config.toml
num_hidden_layers = 15
hidden_size = 96
num_attention_heads = 3
num_key_value_heads = 3
head_dim = 32
intermediate_size = 384
vocab_size = 1283
hidden_act = "tanh_gelu"
norm = "layernorm"
norm_place = "pre"
norm_eps = 1e-05
positions = "learned"
qk_norm = false
attn_scale = 0.177
bias = "all"
tie_word_embeddings = true
parallel_block = false
extras = ["capped logits"]
init = "normal"
init_std_qkv = 0.0631
init_std_o = 0.0
init_std_up = 0.0631
init_std_down = 0.0
optimizer = "adam_variant"
learning_rate = 0.00343
beta1 = 0.9
weight_decay = 0.047
lr_head = 0.0244
warmup_steps = 398
schedule = "wsd"
decay_fraction = 0.802
decay_shape = "linear"
final_lr_fraction = 0.1
batch_tokens = 32768
max_seq_len = 128
doc_mask = false
train_tokens = 128300000
max_steps = 3916
dataset = "wikipedia_en"
Each number is 200 + 20 x the weight over the matrix's rms, rounded and kept within 0 to 999. Layers, rows and columns count from 0.

# layer 11 MLP up, 384x96, rms 0.123, rows 105-121, columns 0-95
146,202,203,217,232,204,190,170,217,185,176,199,166,224,215,196,214,182,187,205,215,156,196,209,182,191,184,194,215,199,214,224,242,194,213,230,179,196,191,209,205,235,198,235,191,199,173,195,178,220,204,219,195,168,210,177,205,169,211,211,232,176,191,204,198,205,194,176,206,232,204,176,218,181,189,181,196,198,210,218,189,195,201,202,214,204,215,227,176,203,205,214,173,188,184,217
188,212,169,192,199,190,202,200,200,193,232,165,232,219,199,182,173,195,168,192,188,157,178,164,188,214,170,162,198,221,224,194,174,194,209,213,195,164,213,180,195,188,227,225,199,215,196,181,188,193,222,242,216,190,212,194,212,207,201,196,223,219,202,176,196,208,184,208,166,227,183,169,220,243,187,238,194,200,184,251,229,232,203,201,180,221,187,191,202,229,204,231,191,207,213,210
211,175,192,160,240,216,224,197,205,217,194,193,196,190,206,183,144,193,210,197,191,230,183,163,170,220,179,209,197,185,216,196,189,200,191,212,230,200,202,220,168,146,192,198,146,207,190,178,183,183,157,189,167,232,181,233,218,209,184,238,215,226,189,226,185,214,205,191,181,187,190,222,206,218,191,198,217,225,174,200,212,195,212,197,183,194,172,192,196,250,170,191,222,261,187,234
210,182,191,189,146,216,216,180,190,233,208,170,203,217,196,217,219,202,220,181,184,204,224,145,176,169,175,199,192,188,209,156,195,192,202,233,251,197,199,184,216,173,189,223,233,200,215,201,185,185,191,217,205,233,223,191,203,192,170,234,181,223,197,208,205,189,182,192,237,211,137,178,186,192,205,189,214,208,202,248,215,193,175,242,243,188,174,164,202,210,207,179,229,183,187,227
191,205,218,226,200,210,192,172,219,205,166,222,197,199,189,221,173,175,218,226,191,194,215,234,223,176,214,200,201,197,197,213,215,187,183,194,223,224,225,207,219,196,213,217,198,180,191,159,163,186,216,238,203,206,180,167,190,221,195,216,218,187,191,179,199,198,232,199,237,203,183,167,171,180,193,198,217,172,155,199,197,197,210,215,171,209,191,223,180,234,215,198,201,198,199,196
218,177,199,176,232,231,201,186,207,195,184,209,212,165,235,246,202,201,177,184,178,181,175,174,198,198,199,225,144,192,206,240,184,177,195,223,209,227,201,165,223,232,197,182,200,170,190,176,185,168,183,214,212,209,168,157,169,216,224,230,189,181,225,231,182,223,181,190,193,179,181,219,209,230,199,226,201,211,179,247,206,201,162,203,205,222,229,180,213,213,218,195,219,192,191,218
216,196,232,220,229,220,212,195,205,222,203,214,204,210,238,207,159,227,214,183,170,196,195,217,213,194,192,214,211,207,196,192,181,191,223,178,175,174,158,250,224,240,212,201,217,179,180,187,175,171,232,217,170,228,192,174,185,189,199,176,195,186,207,159,203,197,208,188,239,229,198,199,201,213,208,210,219,207,212,240,193,195,153,195,212,159,219,181,208,189,191,214,202,179,192,193
208,184,209,205,175,206,213,222,207,215,255,203,209,212,184,216,176,170,215,199,203,230,179,186,209,196,216,214,184,200,189,201,226,225,211,217,196,169,191,224,195,171,214,221,209,206,197,220,181,205,207,212,186,226,192,186,175,211,184,218,193,200,182,192,196,185,219,173,187,200,198,191,199,198,191,198,183,245,200,201,219,203,203,209,176,201,192,192,238,195,180,222,193,216,166,176
242,204,243,206,193,200,224,219,204,194,229,194,194,170,186,198,162,221,197,203,206,204,183,184,189,190,174,212,244,206,151,196,223,223,212,217,212,187,197,212,168,187,177,208,187,167,226,171,186,194,191,195,205,209,202,197,241,191,198,213,223,216,222,236,199,210,196,196,183,197,253,208,208,199,197,208,191,169,182,187,191,224,200,210,188,188,208,178,215,222,187,188,205,193,206,177
166,198,194,176,148,161,173,217,187,136,223,213,175,242,242,195,230,178,200,201,202,184,169,208,222,157,185,178,208,244,187,182,190,222,188,181,224,194,243,181,163,203,200,229,207,244,193,179,178,198,209,201,210,230,185,193,201,177,209,206,181,241,183,199,174,203,208,206,232,207,181,200,223,217,219,174,218,178,206,197,198,216,217,209,214,203,224,203,193,187,204,172,206,201,191,199
188,194,212,190,200,194,169,176,219,220,188,178,179,185,229,207,191,189,244,225,194,181,203,180,203,178,218,211,186,200,170,224,218,217,194,174,174,207,220,196,195,227,195,220,167,193,202,193,201,227,220,207,214,193,188,191,174,179,210,213,208,191,176,214,192,177,193,202,216,201,234,205,203,212,197,207,179,219,189,189,207,222,180,263,193,186,185,199,236,209,198,197,188,201,174,179
191,200,217,210,182,220,205,210,223,219,200,225,175,177,236,212,174,220,228,246,193,176,214,173,230,177,172,204,210,156,226,185,227,199,183,234,224,223,233,186,204,193,211,204,203,186,213,175,185,170,223,230,194,211,194,167,185,198,182,202,205,180,203,194,227,176,194,209,187,185,232,193,177,201,222,195,202,212,194,192,183,210,224,211,207,187,181,169,197,181,198,189,217,170,185,261
187,212,211,214,196,183,184,202,218,219,200,207,214,188,216,190,216,210,184,178,199,175,165,194,207,214,209,192,212,200,192,211,213,195,212,237,195,222,188,195,158,197,152,182,204,192,202,206,181,234,204,215,228,200,207,184,212,195,206,207,208,181,200,204,173,188,198,220,203,225,198,208,202,198,197,189,198,180,214,228,190,222,197,210,242,193,225,183,201,190,184,166,220,174,187,201
167,198,196,184,167,187,170,166,195,248,174,197,205,207,216,240,201,220,186,170,222,191,177,183,244,199,205,210,179,165,194,160,215,188,169,207,172,169,210,227,234,210,224,203,191,169,210,224,204,183,206,216,232,224,188,215,205,204,196,177,229,147,220,187,190,213,193,189,177,178,202,200,214,188,213,206,226,220,215,258,199,212,206,194,216,218,186,182,211,235,160,211,221,239,173,190
162,195,212,184,196,202,202,193,210,213,237,184,203,222,197,214,222,206,210,261,200,162,195,182,234,192,172,160,181,161,180,201,186,176,204,159,190,224,209,176,196,199,207,219,195,191,209,199,211,184,187,226,210,197,192,236,196,198,230,172,216,193,210,204,202,236,202,213,201,204,184,195,241,209,194,206,192,194,178,183,217,230,223,195,187,216,191,196,189,187,194,194,184,206,174,218
223,229,222,204,200,207,212,156,174,204,167,209,201,166,193,219,172,205,191,240,175,232,177,190,220,182,163,262,168,205,198,193,172,205,185,228,262,206,217,223,165,194,204,228,204,208,213,187,176,203,203,192,207,255,174,187,172,206,185,186,178,213,219,224,181,196,206,220,214,207,200,182,198,209,207,179,208,204,174,209,188,195,162,192,205,212,205,195,190,176,218,166,238,222,188,208
211,220,224,202,213,179,200,176,191,165,186,167,199,194,196,200,173,227,205,225,172,216,190,177,227,210,212,210,178,198,185,188,193,216,203,211,228,192,177,195,215,230,166,196,217,211,208,207,181,183,208,198,208,229,188,224,220,201,217,214,221,213,214,156,181,176,225,182,236,181,183,175,212,205,168,182,197,183,221,239,213,211,203,213,172,232,210,202,217,213,203,184,220,229,189,147
# layer 11 MLP down (transposed), 384x96, rms 0.115, rows 105-121, columns 0-95
213,203,156,206,214,182,209,192,201,195,173,155,210,188,193,211,180,196,218,175,184,224,231,203,197,219,201,210,189,187,214,164,181,209,219,187,208,198,212,186,180,219,192,190,223,216,210,232,196,187,203,178,204,204,196,210,229,211,189,218,181,221,227,179,211,223,218,209,166,179,208,187,195,207,231,196,224,213,207,190,186,225,197,159,198,208,174,189,202,209,189,188,212,187,234,209
200,230,218,225,246,167,166,198,229,223,210,192,191,185,222,199,198,182,188,205,227,216,196,225,202,219,204,170,227,213,176,208,177,196,173,189,213,180,182,187,215,221,190,215,194,216,205,194,198,214,220,150,202,177,192,201,231,206,204,218,180,174,214,208,195,165,213,178,198,189,246,219,190,221,183,217,110,230,174,149,212,181,227,204,208,221,198,199,208,193,192,172,196,196,210,203
193,219,192,213,189,184,180,158,158,215,182,197,179,193,187,231,218,200,192,195,196,182,200,215,165,191,182,208,203,199,220,173,167,246,243,186,151,238,199,209,198,169,222,229,225,145,240,234,224,173,208,175,171,225,222,213,188,196,215,194,186,197,259,232,175,224,210,229,208,192,189,198,237,161,188,181,180,185,170,208,227,210,192,200,173,242,202,216,163,184,241,238,193,207,184,196
223,232,201,227,231,228,186,177,176,217,232,176,192,178,191,203,200,184,234,171,192,212,201,208,220,187,201,237,216,209,197,214,170,197,211,239,215,148,215,224,175,204,181,164,208,200,163,181,219,181,210,232,211,217,215,167,229,199,132,202,175,196,212,191,203,163,232,211,207,174,172,156,160,230,182,219,192,225,214,177,188,200,183,192,214,210,218,166,202,186,220,189,223,196,214,259
191,184,181,193,218,198,204,188,179,213,225,178,204,206,227,183,194,190,211,201,170,197,231,192,203,206,195,226,202,194,197,186,200,188,219,210,214,206,204,195,186,165,202,202,219,205,216,230,203,215,219,161,196,203,248,214,165,164,198,211,189,218,215,225,223,185,190,182,149,171,175,218,203,224,191,213,223,173,200,177,183,180,190,213,200,203,206,189,204,202,197,195,204,223,210,209
213,186,155,196,215,175,201,193,180,228,210,216,194,201,226,200,170,197,189,224,180,213,198,180,211,227,224,177,196,192,212,165,176,200,201,202,229,211,203,179,242,230,216,195,218,184,203,227,171,200,240,242,201,201,224,207,224,189,183,215,192,177,158,250,183,218,191,216,179,186,196,218,172,186,203,202,205,193,174,210,200,199,181,196,232,184,193,184,172,161,197,227,194,189,201,205
174,214,198,186,210,176,206,209,159,179,206,202,219,193,189,208,183,212,183,206,210,178,176,220,225,186,205,177,211,180,247,194,199,194,193,206,194,210,230,200,182,184,197,166,171,214,173,205,174,201,217,196,229,232,252,212,177,210,195,210,175,211,193,172,198,226,221,213,199,184,199,196,217,211,222,200,233,164,185,243,192,209,228,169,191,195,197,203,199,215,200,182,180,222,196,202
186,218,193,201,186,188,193,181,212,168,184,242,193,199,205,216,213,200,229,177,198,223,241,197,214,212,220,203,182,172,199,222,216,196,195,208,215,183,216,197,234,190,168,199,218,202,189,182,201,184,202,201,186,191,188,184,178,198,211,215,205,192,207,210,183,199,199,228,186,234,194,202,196,201,226,175,132,168,197,192,197,196,191,184,196,195,197,198,231,208,184,199,200,193,234,225
159,219,202,199,180,198,194,207,228,187,204,179,240,219,218,196,186,196,207,182,204,154,222,217,189,205,195,176,175,200,212,198,174,199,163,212,185,194,215,211,205,206,231,223,187,218,196,217,248,207,195,193,208,215,206,176,206,213,184,213,213,188,182,181,210,207,215,184,192,211,186,223,178,173,201,176,109,208,202,210,197,190,210,191,189,197,213,203,226,196,213,220,228,203,206,201
203,193,214,199,177,208,212,215,209,201,207,204,203,187,210,181,199,190,188,201,218,203,223,178,237,251,182,204,195,172,217,221,162,191,202,231,191,196,198,196,239,254,205,167,177,194,174,196,224,182,191,239,179,210,193,235,224,198,195,186,214,205,204,171,249,216,178,194,197,174,219,207,164,180,216,210,232,177,207,155,199,225,180,224,186,200,183,184,158,217,164,170,197,211,210,211
219,232,189,185,185,200,205,211,190,200,175,185,199,200,202,198,193,223,192,198,215,215,206,201,189,211,189,180,231,191,198,189,210,169,185,180,211,205,202,202,201,194,203,221,210,202,210,232,204,203,211,214,168,213,192,195,184,201,203,203,191,200,230,202,184,191,165,197,231,218,190,225,230,184,197,215,93,196,211,204,201,221,213,186,204,205,211,172,199,189,204,185,165,186,208,218
217,150,195,208,222,226,189,187,209,193,221,177,227,209,198,210,193,209,208,198,182,237,193,180,187,225,221,173,197,188,212,232,215,176,190,208,186,177,176,209,243,199,167,196,180,203,205,231,193,206,207,204,243,173,184,195,240,206,191,185,219,199,186,214,190,235,217,218,217,201,198,210,147,205,172,222,186,185,232,178,201,177,217,188,240,193,199,199,177,185,211,177,184,193,209,166
201,203,179,174,216,207,217,203,184,190,208,224,173,220,175,220,186,194,221,238,189,188,197,195,191,181,207,192,212,222,199,191,187,213,204,180,227,193,211,215,229,196,208,240,190,221,192,170,182,203,183,218,203,173,189,208,186,200,204,205,207,176,226,201,189,223,201,182,159,225,163,217,211,186,204,191,191,180,179,223,189,204,211,180,196,186,210,203,213,187,206,214,195,176,245,217
217,208,195,206,188,225,162,177,205,204,227,177,185,177,200,191,205,234,174,192,200,156,181,241,203,192,212,170,170,204,221,214,210,221,216,186,224,205,220,205,194,150,199,185,178,231,173,182,200,232,223,179,238,201,180,215,171,216,202,209,213,249,210,199,178,195,202,167,199,152,214,196,168,231,195,198,225,220,181,223,197,155,219,199,227,200,198,183,207,239,240,195,179,202,213,164
191,212,164,208,189,213,172,210,196,183,179,181,204,158,217,178,162,171,205,187,220,214,218,214,159,218,226,208,192,243,214,191,216,220,195,205,197,206,215,215,204,203,195,177,211,203,225,201,186,193,204,199,171,193,217,224,235,195,231,177,172,197,176,175,215,196,194,217,195,202,216,173,214,192,185,246,197,190,213,191,220,204,214,221,205,184,194,176,186,214,225,211,215,217,169,203
176,191,191,208,231,197,209,195,221,183,228,188,161,191,168,221,152,216,195,195,191,213,207,184,159,191,206,209,175,188,207,216,171,209,183,205,199,162,206,183,216,196,168,218,186,254,202,243,212,217,201,178,206,155,212,197,204,231,179,203,202,189,185,224,193,194,188,197,199,216,179,178,277,202,183,190,185,190,234,182,212,223,238,159,187,176,199,171,224,210,213,254,238,209,209,199
190,183,178,183,172,205,241,241,218,210,193,177,230,217,198,163,203,170,217,188,232,184,217,215,197,217,220,222,186,177,211,202,200,193,223,220,167,205,213,202,194,199,211,178,221,185,193,206,198,188,201,211,209,221,196,207,195,183,174,196,167,208,227,234,234,184,177,211,164,179,191,188,183,202,221,213,180,188,207,205,181,179,207,160,212,204,213,208,190,195,206,233,190,199,182,169